From a checkpoint of a small transformer trained on Wikipedia: 3.15M parameters.
Each number is 128 + 32 x the weight over its row's rms, rounded and kept within 0 to 255. Layers, rows and columns count from 0. The size above them is the row's rms in percent of the matrix's.

# layer 5 MLP down (transposed), 256x96, rms 0.1, rows 169-192, columns 0-95
size [102 102 112 103 104 103  86 103 100  97 108  99  98  91  96  95  97  95  96  95  98  97 103  96]
[[ 99 129 101 161 114 119 140 151 107 149 126  39 149 107  95 134 134 163 183 112 133 114 118 135 147 100 149 126 128 165 178 169 124  87 169 106 106 189 138 174 119 181 191 170 119 127 139  87 118 163 100 105  98  53  65  88 173 119 140 118 165  88 158  90 135 108 153  95 131 148 123 101 118  70 107 183 168  98 144 111  93 166  69 100 167 143 139 162 106 114 102  95 153 174 146 131]
 [144 125  86 139 111 130  96 124 126 175 122 140 162  96  94 103  90 119 102 103 122 136  95 110 101 106 118 132 136  85  93 118 127 160 102 124 141  77 157 137  95 131 167 118 147 139 103 144 122 120 145 124 153 255 125  99 102 133 157 114 134 135 124 134 130 144 186 138 109 119 130 151 122 119 123 102 137 192 111 121 155 148 119  96 146 228 123 130 107 118 102 111 119 151 130 116]
 [115 125 102  86 115 177 108 144 148 162 121 102  89  87 135 129  87 135 132 103 151 134 141  94 182 112 133  92 104 166 145 104  89 170  53 115 144  91  86 136  84 132 173 153  83 161 160 109 169 137 125 173 149 220 212 163 143 108  96 134 100  79 125 163 128 138 172 130 100 111 110 125 150 157 166  50 136 127  70 132 133  89 178 147 199 107 112 134 137 117 138 120 126 116 124 118]
 [138 192 109 125 167 112 142  71 179 140 185 128 177 126 127 158 111 125 190 153 113 163 114 132 157 174  73  61 113 127 153 157 186 157 172 121 174 124 143 118 132 125  58 143 129 122  63 155 143  84  75  53 127 127 149 125  95 115 131 141  90 171  98  81 183 140 170 101 118 120  93 140 110 156  89 129 131 146 154 142 145 118  97 147 121 155 114 100 148  83 168 114 137 128  79 169]
 [103 130 133 146  85  95 123 178 125 144  89 110 130  98  95 110 109 162 127 154 131  59  91 136  79 194 121 134 140 109 196 108 137 139 116 125 141 145 138 113 211 100  70 107  79 153 135 135 127 168  78 135 128 148 152 113 136 122 120 115 111 152 170  86 186 119 142 134  46 127  90 155 154  72 116 191 179 141  84  67 125 134 160 108 100  81 136 103 105 115  67 123 104  94 145 115]
 [133 155 165  93  94 143  80  85  79 142 152 176 165 124  98 163 117 144 154 155 119 173 123 132 107 130 111 167 143  63 156 104 111 116  78  71 157 105 130 126 157  36 129  83 204 133 142 108 178 150 142 161 147 110 125 170 110 125 133 156  84  95 173 145 106 143  92 116 182 126 113 102 136  90 129 150 100  95 165 128 112 141 165  99  98 154 114 120  87 113  70 171  64 166 109  89]
 [126  58 105 127 132 195  99 143  89 141 138  73 154  92 144 106 173  97 156 103 140 109 143 138 124  91 159 186 164 181 132 151 136 147 126  87 165 106 119 130 120  82 168 132 180 144 151 154 128 108 147 155 112  85  85 121 121 128 150 147 121 142  92 119  38 165 144  86 150 112 162 155 111 118 149 114 173 214 100 144 141 165 113  90 107 107 154 155 117 125 159 126  77  43  82 137]
 [114 163  71 121 125 192 127 109 106 142 119 101 131 146 127 123 119 106 119 135 138  78  87 152 152  79 121 144 186 145 139 180 113 146  80 115 165 104 143 155 127 139 195 146 134 190 113 173 104 128  80 119 152 255 156 131 125 130 128 155  96 137  95 147 116 158 109 103 142  92 143 110 135  62 129 120 194  78 109 123 134 138 138  77 162 170  99 156 136 132 178 154 101 103 120  77]
 [132 153 123 117 146 105  91 155 111  99 102 125  54  75 125  91 124  81 128 194 145 149 178 177  98 117 148 163  82 109 129 135 159 150 161  92 132 133 120  82 152 155 174 139 172 109 123 126  53 160 121 127 132  99 147  95 150  78 120 115 175 128  99 124 126 111 151  83 145 209 152 148 128 155  88 200 140  90 103 175 105 142 173  85 180 159 145 104 129  69 104 165 157 142 143 127]
 [169  97 106 127 146 185  74 126  67 169 166  98  93  68 157 118 121  81 147 107 122  87 138 173 112 110 144 180 134 135 125 128 146 154 110  56 132  52 136  91 142 111 147 147 167 168 107 147 119 103 158 132 129 147 123  79 146 104 184  53 109 126  55 118  77 126 144 135 175  95 143 163 119  97 153 118 120 163 112 146 180 127 142 137 125 120 109 128 127 132  95  92 150  63  92 180]
 [162  99 186 135 137 129 122 152 156 145  85 184 134 120 119  89 115 125 151 156 134  70  84 169 153 142 157 154 119 119 171 119 139 193 104 148 139 139 132  49 154  76 174 150  75 122 128 117 151 119 125 184 169 172 176  49 142 114 104  98 192 123  77  97 154 136 147 118 105 152 133  77 122  87 153 144 151  75 112 100  94  90 145 128 180 124 106 102 127 135  85 167 122 104 131 173]
 [113 182 189  89 133 137 158 108  89 137 161 106 129  90 135 128 164 120 203 192 157 157 123 120 121 104 152 118 107 160 173 144  74 160 150 133 140 135  60 164 157 130 152  79 161 137 156 157 104 166 129 124  90 118 166 123 141  86 111  80 176  98 123 195 143 162 146 217 128 156  91 140 142 109 103 105 101 127 156 125  84 134 168 125 131 103 182 119  73  70 133 140 106 169 148 122]
 [167  94 114 119 111 122 140  86 158 137 152 112 106 143  75 127 175 145  67 107 122 119 126 145 125 170  99 101 109 133 132  65  31 147 139  88 140 106 124 143 138 150 117 127 129  95 140  95 102 127 101 125 131   0 193 141  71 165 123 129 131 113 166 103 152 115  98 119 113 133 146 145 146 146 143  65 152 140 151 125 153 153 123  80 114 165 128 150  99 128 113 146 134 125 102  55]
 [142  85  99 102  97 124  82 153 146  73 109 169 102  80 154 138 215 135  79 176 177 169  75 172 148 217 173 110  90 110 145 102 127 130 123 135 147 123 112 178  66 134 110 121 101 139 104 147 135 113 208 108 109 136 101 100 117 107 140  99 129 111 105  91 108  93 133 118 183 145 101 130 165 131 118 117 142 103 161 118  70 140  52 103 133 136  93 121 144 141 124 117 119 149 122  71]
 [178 124  89 135 113 160 112 145 196 121 107 166 142 191 116 143 133  68 109  98 116  86  77 144 156  92  89 147 124 155 101 121 138 155 123 102 112 122 153 131 116  95 147 115 129 160 112 109 145 126  96 174 143  18 159 109 156 168 165  68 147 146 163 109  79 122 113 108 115  58 152  89 146 144 141 152 140 132 165 139 169  64 137  93  94 155 125 108 185 169 116  95 186 160 144 126]
 [108 173 164 107 106 110 164  97 127  89  92 185 153  95 137  84 184 160 129 162 161 162 167 140 145 184 145 116 123  60 138 135 140 107 121 166  92 168 147 152 122 156  80 165 118 132 121 134 158 146  94 117 162 121 140 154 128 153 117 118 140 126 184 160 155  48  91  87 131 176 132  93 157 182  79 110  96  78 110 130 137 172 105 147 172 199 172 130 156 130 121 169 104 181 162 115]
 [124 151 132 122 130 107 145 105  80 119 128 123 122  66  96  80 100 179 157 115 129 141 135 108 148 145 143 123  92  92 110 147 128 147  80 107 102 131 120 158 145 122  39  98 152 103 171 104 107 135 145 115 140 255 119 129 143 113 105 213 125 131 109 136 115 163 126  97 134 140 152 154 161  90 111 115 132 112 120  99 124  86 155 149 122 107 158 163  89 135 168 135 109  87 175 113]
 [128 117 165 170  98 124 155  77 133 150 125 128 106 126  72 161 127 128 152 129 121 146 111 133 129 137  97  80 182 116 122 133 170  56 141 190 108 182 132  77 142  94  65 198 145 136 129 187 125 153 146 161 123 151 147  83 139 103 117  60 153 150 144 136 209 136 144 134  86  89 137 101 131  90 166 122 139 146 138 158 100  83  67 167 116 145  75  65 125 157 145 167 118 155 138 157]
 [ 78 127 176 131 107  96 157 114 188  82 131 144  91 144  84 137 109 142 118 220  92 149 137 100 174 117 122  93 134 108 148 108 142 114 147 149 128 186 121 107 115 186  93 117 106  91 146 106  99 135 140  90 111  91  86 114 158 188  90 166 160 135 190 150 167 119 113 148  88 172  86  93  98 107 121 181 123  83 126 101  89  72 137 129 164 200 164  76 128 135 103 137 164 133 153 118]
 [ 66 207 170  81 117  78 143 126 158 127 187 130 143 130  76 192 126 125 132 165 155 157 120  89 116 138 185  91 134 119 131 118 150 166 172 129 134 167  91 131 155 110  94 138 123  75 175 184  84 110 113  68 136 102 131 130  96 120 138 174  89 117 174 130 195 104 123 123 158 151 108  47 138 106 134 128 132 148 105 105 114 139 109 158 120  75 136  77  85 126 112 165 142 160 160 101]
 [137 143 145 145 146 141 109 142  29 149  58  87 105  48 158  88 110 125 111 157 163  99 159  87 108 103 129 119  83 138 202 106 117 191 113 118 140 111  69 136 146 155 145 138 136  72 150 188 132 115 120 172 149 158 127 118  88 156 138  77 120 188 120 129 137 140 124 188 152 128 121 123 126 129 117 172 117 106 115 157 144 114 143 168 101 117  81 160 126  85 217 151 136 128 117 128]
 [163 122 155 129 109 160  77 142  88 125 152  79  85 111 148 144 161 150 138  71 159 147 157 104 123  83  56 175 168 193  74 102 119 202 190 130 106  78  96 129  96 101 136 118 121 145 140 129 137 138 114 128 153 131 150 118 150 129 159 111 119 148 107 104 109 122 132  84 143 124 179 134 125 151  88 124 103 133 106 173 200 171 191 109 130  37 176  88 165 110 141 102 135 117 107 148]
 [138 190 137 191 173 132 136 152 153  96 101 166 102 126 141 125 138  95 136 135 152 115  71 105 112 183 114  94 112  86 133 100 156 123  81 189 146 172 123 166 148 145  92  88  48 142 127 126 134 172 107 117  92 127 152 187 111 116  86  77 140 124 138 113 183  86 118 134 102 138 108 150 124 109  83 160 170  42 131 126 112 151 108 116  94 214  94 119 120 125 197 123 129 127 150 124]
 [149  66 156 181 162 154  66 135  83 162  61  74 116  88 145 169 147 105  81 115 166 133 101 153  79 183 174 120 144 155 151 113 163 189  96 107 156 105 141 153 140 162 130 148 178  98  88 129 180 113 162 122  86  98 122 154  97 123 190 106 160 170  52 112 188 128 117 153 109 113 131 108 170  83 110  93 126 124 114 147 112  96 119 114 155 101  88 112 134 115 130 130 139 165 135 146]]
# layer 5 MLP gate, 256x96, rms 0.113, rows 170-193, columns 0-95
size [110 134 111 110  99  82 100 111  81 110 104 119  99  77  83 100 101  83  93  96  91  98  82 104]
[[ 91 148 118 109  98  77 147 150 130 129 171 106 151 104 131  99 122 169 204 129 111 158 154 134 142 148 184  92 130  71 115 125  84  74 134 169 137 168 147 112 120 182  92 148 145 108 161 122 157 152 113 110 116 116  87 145 135  81 125 165 123 123 156 182 189 128 120 127  37 155 107 147 100 169  73 128 105 121 193  89 119 160 146 189 131 128 132  92 109 129 130 180  71 179  86 126]
 [117 154 158 147 138 129 124 175  49 106 135  87 112 126 186  81 156 133  95 100 156 187 131  86 145  54 135 111 123 116 134 157 176 137 199 134 128 105 117 108 109 121 112 167 113  94 142 106 118 122 189  54 129 168 172 107 202 134  85 116 124 140 113 125 144 163 126 158  84  94 135 121 153 138 129  94 103 118 105 121 144 123 109 139 128  84 140 143 136  17 165 151 131 155 171 165]
 [183 161 155 181 131 130  79 119 174 183 118 111  98 106  96 152  60 140 156 122 108 129 109 126 191 127 164  97  83 176 181 113 109 180 193  71 135  98 150  88 199 131  82 117 148 116  96 189 137 121 104 135 135 122  89 102 116 170 138 106 154 167 128 139  92 127 150 128 135 138 134 151 154 125 112 164 131 128 129 153  92  95 118 178 130  97  76 110 131 118 126  94 114  47  76 156]
 [100 152 140 125  91 120  94 102 106 126 131 160 119 154 138  93 112  77  68  93 163 133  87 176 148 152 157  92 123 105  88 129 149  95 154  98 183 106  82 119 159 142 135 136 128 118 118 166  88 171 121  72 105 144 135 168 171  52 154  64 123 139  79 164 124 136  93 172  85 157 158 155 148 128 126 134 119  89 146 159 114 132  40 124 136  75 152 132 161 185 152 176 159 130 186 156]
 [122 135 180 134  92  97  84 100 144 145 180 134 143 170 107 139 138 132 115  95 187 154  99 185 110 192 122 104 142 123 120 136 145 111 114 158 163 137 152 171  88 139  98 142 127  82 139 135 182 138 179 128 187 117 130 149  79  61 162 149 101 160 158 128 153 116 157 115 152 154 148 121 219 182 152  66 151 103 136 149  74 117 105 102 115  65 159 130  88 130 166 189 154 114 122 150]
 [176 177 107 143 148 130  84 154 153 125 153 142 130 140 135  39 119 177 114 140 205 136 143 175 160 142 184 116 151 131 131 142 119 130 198  99 118 172 111 102 107 127 126 176 123 138 133 175  56 105 102  93 158 191 129 135  96 139 117 145  23 116 136 126 134 120 135  95 178 100 147 110 110 139 125 162 120 129 196 135 122 107 116  72 161 114 169 140 108  79 136 126 102 166 117 160]
 [ 73 114 158 122 131 137 175 103  92 180 125 110 127  98 125 109  61 195 117 177 110 110 111  96 148 107 119  88 169  95 176 168  98 119 159 180 115 129 146 145 143  94  56 149 153 133 169  90 117 145 165 126 133 104 112 117 138  95 122 167 115 154 109 120 141 132 104 107 192 126 138 173 137 117  90 135 130  46 100 171  88  90 162 164 127 131 149 139 105  95 100 142  46  78 124  66]
 [113  82 191 180 133 130 133 119 102 149 161 113 114  77 137 134 140 177 144 122 106 143 110 108 131 125 120 134 128  86 111 139 126  38 114 122 170 120 126 159  81  82  81 107  69 111 169 141 150  95 164  80  87 131 132  48 154 138  91 195 101 154 187 116 159 130 117 169  86  89  82 111 117 159 168 137 126 179  85 131  97 142 112 125 100  83 128 123 151 174 159 103  63 112 118 136]
 [117 142 111 165  95 176 151 170 141  87 149 159 125 140 109 136 101 172 133 100 106 143 102 128 136 171 128 165 122 122 167 121  97 120 211 134 132 137 116 131 173 121 117  88 227 113 165 110 125 128 110  74 117 106 181 185 186 130  91 148 111 118  98  84 160 120  76 134 104 147 152 107 209 140  91  93 116  97 117 108 107 100  69 168 143 137 155 124 161 176 115 123 136 169 148  55]
 [147 149 120 139  55 117 122 127 119 144 124 132 135 116 157 135  79 106  70  91 139 174 138 170 121 198 143  85 144  81 155  86  97 112 123 162 181 125 136  72 132 164  98 129 103 126 160 101 137 112  83 126 124  91  82 128 122  90 115  89  74 106 104 158 140 163 121  99  88 176 112 144 171 113 162 191 143  97 146 140 102 210  81 108 109  95 194 152 110  80 126 159 114  99 169 167]
 [102 118 133  98 133 175 151 115 109 198 129 104 146  81 138 164 115  87 162 159 109 155 111  97  95 123 177 143 147 176 173  67 144 152 152 135 107  68 112 179 131 160 147 114 150  86 151 115  62  97 108 190 128 129 178 149 150 176  78  72 141 116 139 193 126 162 143 152 159 196  70 105 103 144 135  93  84 107 118 128  70 108 137 128  67 132 122 118 130 118 163 115 119 149 117 156]
 [ 96 123 138  97 138 114  98 137 121 111 162 151 103 122  96 118 102 142 145 103  84 152  92  44 139 179  81 146 187 134 127 197 124 132 192 175 126 171 128 132  89 115 109 156 131  98 129 158  87 130 173  71  95 133 110 131 147  64 129 124 103 152  91 162 131 186 174 111 146 125 150 140  94 184  99 164 137  82 117 108 105 139 104 121  90  62 164  65 137 105 204 150 141 125 145 134]
 [ 77 156 206  86 162 107 153 107 120 141  70  80 167 123 110  60  79 152 115  85 141 168 147 167  94  94 120 107 164 167 175 141 164 154 123 146 176 100 112  90 131  95 141 123 125  72 101 150 152 137 140 158 158 152 141 174 116  78 104 121  81 113 127 137 138 122  67 133 111 160 138 138  92 156 152 112 117 126  80 183 200 147 183 156 112 103 127 153 164 115 119 123  83 117 163 170]
 [135 117 146 138 181  88 152 130 115 155 160 116 122  82 129 150 110 184 201 137 162 185 151 139  57 158 152 139 120 121 172 152  71 125 182 144 147 134 135 106  83 154  96 149  89  87 144 127  98 112 187  93 131 143 111 146 144 101  81 149 116 170 106 110 135  91 152 124 119 128 112 120 116 108 106 156  61 171 176  53 110 168 113 140 120 153 136 149  82 103 162 205  61 130 136 141]
 [ 72 164 129 107 118 129 122 137 180  88 137 170 155 111 100 114  57 125 143 146  91 149 129 144 133 188 169 128 152  69 115 148 120 131 160 154  73 155 184 144 148 185  72 136  97 121 126 158 136 139 133 139 162 114 100 158 119  61 147 106 146 144 146 158 196 121  45 125  99 153 152 106  95 151 156 106 116  99 174 121 152 168  88 126 143 160 153 100 146  94 131 185  66 134 188 153]
 [ 88 123 164  93 122 135 121 137 130 175 129 138 146  96  78  86 161 187 156 120  87 179 121  96 145 118 124 133 151 106 110 181 170  75 124 167 137 126 145 127 129 146  77 152 184  81 165 134 126 196  91 126  57 115 100 143 128  71 149 137  97 100 116 178 128 150 130 129 108 109 148 146 128 129  75 133  62 119 144 125  48  81 115 176  67  97 142 130  93  97 132 188 101 132 142  89]
 [122 135 130 169  72  78 140 112 148 150 124 130 115 108  55  48 141 146 140 107 167 116  53 163 120 125 144  63 114 174 121 116 160 141 141  85 111 150 140 140 116 130 138 138 181 123 147 230 139 113  88  62 129 122  90 186 104 135 126 108 177 171 130 117  78 133 142 146 167 129 104 110  89 152 156  63 158 133 148 132 109 105 147 172  73  91 103 150 101 132 136 119 167 150 143 144]
 [168 148  64 104 164 161 116 151  67 107 107  89 103 121 196 145 129 153  96 170 135 102 174  80 103 111 144 200 116 176 123 123  97 138 135 105 137 126  89  90 118  87 122  91  94 160 148 115 128 136 114 147  91 153  94 134 137 189 115 162 113  55  53  46 146 113 117 138 137  76  72 185 149 113 123 161 108 122 113 104  99 146 144 111 153 121 115 103  87 155 135 118 169 139 106 168]
 [ 97 187 127 118 129 120 127  97 135 153  90 123 133 101 106  69 115 135  94 143 107 146 121  67 103 127 213 155 178 107 156 102 153  90 173 110 141 133 129  64 212 174 147 154 176  97 117 192 144 126 138 113 108 101 114 123 178 126 155 122  78 116 150 160 143 129  73 120 107 186 118 111 142  73 115 127 124  92 180  81  98 114 116 151 109 116 119  86  72 110 145 127  90 159 111  69]
 [ 89  81 111 183 165 117 137 127  99 129 145 121 113 158 104  94 106 120 152  91 151 155 151 109 183 154 125 144 193  80 153 185 113 150 160 198  64 169 178 136 167 132 151 192 151 139 117 117 142 146 146 122 126 175 153 124 179 125  74  67 127 151 108 116 120 134  84 137 108 138 126 124  89  99 169 128 137 131  89 136 114 144 119 100 111 163 114  80 216  85 196 137 128 108 162  98]
 [159 179 111 177 140 149 153 158 128 191  85 140 141 129  72 140 133 137  95 104 142 155 179 127  78 161 100 163 149 130 155  68 148 186 130 161 124 108 163  92 104 199  82 131 183 122 106 173 104 148  72  79  85 106 151 109 150 128 115 163 111  89 103  97 106 101 158 167 129 103 117  99 123  99 180 103 111 114 188 158 106 139 107 202 113 135 145 151 148 122 146 138 144  66 170 118]
 [105 107  96 114 117 131 132 160 157 168 128 150 143  38 132 147 158  99 175 117 134 128 137 163 134 174 176 115 120 142 146 131 134 116 130 139 116 116 125 118 114 111 123 168 107 107 128 112  79 159  80 128 181 106 142 101  59 114 129 150 166  99 101 164  87 115 178 201 112 118 152 101 185 108 183 202 186 118  88 216 120 117  55 174 119 144 121 156 101 128 144 163 104 103 101 123]
 [115 137 119  96 130  82 140 114 104 146  81  73 117 127  95 187 132 105 149 101 120 107  71 126 139 119 135 123  89  93 127 109  97 144 125  66 149  71  94 132  92  91 118 119 164 156 175  79  88 146  91 120  93 115 109 147  81 172  88 122 135 154 116 101 118 103 158 155 144  63 194 131 145 168 181 133 138 158  91 167 155  92 137 179 139  96 108 184  59 186 151 171 176 118 115 122]
 [102 109 137 103 134 154  80 138 135  93  76  94 149 102  76 105 128  97 151 116 109 122 139  98 177 165 154 118 152  70  90 160 127  66 170 191 148 160 159 158 148 124  94 163 134  90 138 100 195  86 109  84 123  89  87 142 131 153 152 169 123 120  96 123 129 109 132  96  88 121 177 133 141 149 183 139  99 104 122  85 120 112  72 141 187 125 125  17 129 111  90 154  99 140 125 115]]
# layer 5 MLP up, 256x96, rms 0.104, rows 170-193, columns 0-95
size [116 113 104 106 101  91 103 102  99 102  99 106  90 100  96 100  95  96  86  99 100  99  97 110]
[[144  59  73 143 144 148 115  97  94 130 191 157 159 119 215  86 106 141 155 125 119  88  92 158 158  99  73 126  96 154 108 116 201 144  72 114 117  70 150 104 118 104 193 146 101 147  85 145 122 150 109 159 111 180 126 128 125 204 149 126 103 140  97  85 122 130 158 115 140 101 174  97 111 129 131 133  91 149 126 132 166 129 155 109 126 160  68 104 138 100 109 170 134 146  91  69]
 [143 173 167  72 134 130 124 134 178  97 101 138 137 119 128 127 111 204 147 172 111 157 130 146 147  68 128 122  93 151 153 135 158 161 134  98 184 135  82 142  78 123 144 100 100 164 154 137 115  82 128 105  90 133 135 112 124 141 183 158  85 125 159 163 144 115 118 104 179 124 138 163 109 174 156 110 151  65 173 115  90  65 140 152 189 159 125 170  71 111  48 190 103 128 141 150]
 [158 109 138 132  97 126  89 144  73 115 154 168  82 177 111 169 100 157 109 143 122 144  81 118 159 218 170 135 146 160 108 174 167  95 141  93 153 112 204 130 104  54 123 125  94 142 163  94 148 120 182 120 163 137 147  88 162  99 115 145 175 125 109 165 140 152 112 154 136 156 208 126  91 180 123  97 159 136 137 148 132 159 143  91 137 132 194 121 172 124 131 109  86 111 173 120]
 [ 58 157 102  92 137 137 142 110 125 133  79 181  89 159 171 143 132 124 118 104 176 136 119 126 108  85 109 171 149 177 113  95  93 155 141 155  96 133 133 124  17 163 105 152 120 116 152 122 130 192 162  96 109  87 144 127 155  95 134  80 156  91 154 111 131  86 115 132 121 124 146 133 134  91  67 106  92 161 146 106 163 174 134 151 148 139  73 143 112 152  92 108  60  73 188 151]
 [154 147 128 120  62 119  50 139  95 137 203 190 129 151 145 154  94 130  94 117 125 166 137 129  98 162  95  88 193 121  92 152  76 121  78 103 173 180 139 139  96 112 144  93 140  95 149 133 146 179 134 157 126 128 104  97 141 155  75  67 102  90 132 165 129 114 107 174 172 134 130 171  99  94 149 152 141 149 102 158  65 139 146 115 131 104 111 176 160 117 117 164 186 114 178 130]
 [174 204 131 148  95 156 109 192 110 120 161 147 124 150  76  99 100 153 113 152 107 131  83 148  72 138 157 139 159  85 112 169 113 132  98 151 156 132 122  63 152 178 114 154 140 153 111 124 145 147 167  48 137 141  97  96  99 147 135  79 101  83 153 125 211 116  97 158 118  96  86 113 110 121 127 120 102 101 144  93 135 173 142 144 152 113 165 136  77  60 131 165  74 135 174 103]
 [140  70  88  61 173 176 142 130  78 118 135 200 121 159 143 126 117 138  89 105 106 128 121 100 176 118 126 136 160 103 156 138 151 149 164 162 117 125 212 144 162  92 168 153 109 151 144 136 128  92 132 152 130 157 121 133 178 120  80 140 160 175 103  71 125 161 200  82 111 123 138  92 121 162 120 153  96 144  94 159 182 152 159  94 173 116  69 156 134 136 100  70 143  99 123  83]
 [ 86 165 178 134 153  84 140 126 108 142  74 120 130 103 114 213  89 122  87 156  83 155 188  89 125 164 152 125  96 155 117 187 160  74 101 111 138 130  65 131  98 101 117 112 124  99 136 106 107  98 111 124  90 125  98 124  89 137 120 117 116 175 151 152 207 111 143  54 138 133 136 120  96 147 121 149 161  89  92 138  89  58 159 156 155 139 135 104 165 126 169 155 155  73 167 114]
 [126  94  85 125  87 122 160 191 107 132 168  91 123 155 104 142 110 165  94 108  59  70 134 158 134  88 129 121 123 148 121 142 189 150 190 116 107 160  96 161 128 111 138 105 214 132  90 123 139 168 114 155 160 162 201 132 163 139 129 130 105 102 122 139 128 131 148 170 102 116 115  83 112 125 119 147  63 149 120 146 114 157  98 120 141 161 154  93 126 175 174 123 157 183  91  33]
 [ 64  51  97 123 175 123   2  87  98 107 105 111 162 163 122 117 121 124 188  66  96 144 148 105 144 119 116  89  95  90 120  84  80 162 157 172  79 131 100 133  89 119  82 122 127 162 124 141 114  75 116 160 153 136 104  81 119 129 133 126 128 100 161  73 123 175 146  68 120 118 118  96 128 153 110 111 147 133 128 186 156 157 122 111 102 129  99 113 120  94 135 156 124 128 135 157]
 [111 162 124 123 151 107  84 121 188 182 161  54 120 145 153 107  94 106 103 113 105 116 127 148 154 125  90  87 156 121 161 143 106 173 175 151 135  98 154 125 164 147  99  87 125 177 116 150  78 191 163 166 125 120 107 112 112 113  57 111 148 100 168 162  74 139  70 130  54 155 165 140 166  95 146  97  78 132 125  92  82 151  97 111 163 131 116  77 103  97 150 163  85 134 140  90]
 [128 115 155 148  84 134 119 109  89  80 178 159 156 127  76 132 141 129 186 111 119 163  93  45 202 130 141 126  96 138 135 117 144 146 103 108  98 124 105 182  99 111 144 200 132  64 136 103 140  77 169 108 146  86 113 175 110 134 108  95 113 111 132 174 158 152 119 105 156 187  68  79 135 156  99 170  93 159 119  98  94 121 163 133  95 116  97  73  99 169 128 157 126 175 117 121]
 [ 95 170 122 153 117 156 125 144 130  99 104 107  80 147 197 162 167 127 109 138 166  76 121 166 113 144 150 138 205 199 109 106 100 110 137 113 119 123  78 112 122 120 144 141 182 150 104 142 125 116 114 100 171 132  95 143  89 148 105 156 131  96 114  56  89  47 107 155 152 139  79 192 190  79 153 191 102 118 118 123 101 188 112 114 122 158 109 113 122 144 143 116 181 131 120  85]
 [135 133  94 107 157 147 122 122 182  94 118 198 160 145 111 190 162 167 151 184 121  86 171 161 133 104  95 126 121 127 114 102 112 132 135 133  82 198 131  96 113  77 142 104  91 156  84  75 125 118 137 144 192  93 178 155 116 129 126 160 163 110 171  92 148 133 158 102 162  91 133 109  67  83 101 121 177  91 165 128 136 125 162  79 156 187 118  96 146 151  66 124 102 155  87 120]
 [115  93 119 161 123 117  88 112 108 159 152 103  90 152 123 235 138 126  93 119  78  98  85 113 108 137  65 152  93 153 132 170 122 146 153 106 162  74 145 122 161 118 148 106 101  99 125 110  87  90 162 122  94  94 166 143 129 169 160 132  99 130  79 117 100 165 110 158  95  67 125 181 156 114  99 143 131 152  80 112  63  89 149 160 142 103  75 132 144 162 146 161 125  82  60 161]
 [171  83 132 174 129  67 117 116  80 138 151  98 112 127 185 126  48  84 109  84 180 115 134 187 121 152 108 150  99 109 151  74  55 141 191  93 172  92 145 162 130 138 124  88 123 120 107 140 143  96 132  98 141 156 120  95 158 130 100 141  87 142  97 169 155 157  93 101  85 149 102 121 182 127 158 148 110 169 107  95 148 153  88 100 142 111 117 160 108  93 170 164 119 133  91 188]
 [118 152 145 146 106  74 127 146 120 126 141 186 165 107 117 123 149 130 153 120 161 159  99 127 125 154 181 141 111 140 149  48 134 111 143  93 155 141 165 168 117 115 146 168 195 102 180 156 122  78  95 122 157 104  83 163  60  91 154 165  85 107 117  82 101 154 100 147 137 176 141  83 132 162 119  97 124 183 132 121 166 120 112 157 139 173 113  47  97 182 112 106  74 179  98 144]
 [115  86 128 145 147 139 108 110 209 141 140 144 146 117 138  70 113  97 135  83 107 142 156 195 122 164  87 180 149 146  95 118 117 211  74 150  94 128 151 181 181 178 146 148 118 138 112 168 146 133  80 179 127 140 188 152 131  78 180  89 160 129 128 140 119 153 171 109 156 159 140 123  88 150 119  89 145  56 118 163 161 141 111 106 110 132 118 165 121 109 115 115 135 114 155 202]
 [ 88 101 132  98 110  72 176 134 127 154 135  78 105 120 106 144 163 142 153 135 163 162  79 101 161 138 101 146 124 111 203 130 106 115 145 155 197  84 102 185  94 144 134 106  96 171 179  86 126 158  99  79 105 144 107 111  66 161 120 120 145 171 166 136 145 149 122 157 137 115 154 177 164 163 163 156 102 152 115 154 155 155 128 161 111  66 136 146 135 131 124 158  83  33 149  87]
 [116 153 126 102 132 146 167 158 159 149 117 115 157  85 131 115 100 149 106 124  59 147 129 152 160 158 126 110 123 139  99  95 120 161 146  84  86 108 142 193  86 186  37  48 129 124 112 123 102  63 188 161 146  76 129 157 131 136 116 130 151 102 147 146 148  94 123  88 145 175 129  98 120  93 142  77 116 111 162 106 125 177 188 134 127 131 128 115 153 153 169 117  62 136 177  74]
 [133 125 114 153 149 147 198  95 115 147 135 165 158 137 158 104  67 194  95 155 150 106 114 136 118 161 108 154 148  80 138 160 138  73 137 161  96 180 159 168 103 154 127 113 181 140 132 135  64 160 138 186 154 140 183 140 142 110 110 120 152 113 185 126 193 178 135 117 157  86 191 174 115  90 146  93 141 159 130 121  68 113  76 102  88 118 129 162 138 141 182 106 148 144 147  86]
 [129  79 108 138 113  98 102 146 108 149 112 171 127 166  68 132 115 191 128 133 148 143 142  89 117 106 187 110  90 238 124 103 152 171 138 158 171 174 126  90  79 163 152 118 177  66  41 173 151  83 121 158 154 141 155 126 175 112 108 127 103 182 116  92 118 107 143 101 144 143  92 105 162 109 140 123 144 161 144 140 147 141 165 144 167 118 104 119 136  72  97 166 107 107 143 134]
 [ 90 192 106  94 114 108 160 163 120  77 105 109 120 132 140 168 105 155 137 139 145 131 121 136 157 122  85 178 145 131 213 126 181 108 131 175 127 129 134 141 164 121 120 187 132 103 111 123 118 127 119 145 101 126 143  65 139 164 117 159 130  76 150 104 170 166 101 163 159  86 108 143 194 151 124 192 110 107  76 199  83  85  95  81 111 135 154 116 117 154 184 149 197 113  98 113]
 [130 146 142 155 169 102  99 158 144 126  79 152 115 176  83 146 188 165  88 114 173 131 136 112 119  95 112  86 161  87 122 135 114 167 112 150 110 110  69 145 169 147 119  64 142  88 169 117 151  97 113  94  55  95  93 159  88 160  84 143  38 105 163 139  91 175 129  90 117  93 141 126 109 167 101 142  89 121 118  92 121 130 143 146 147  96 167 148 143 102 113 115 175  71 174 172]]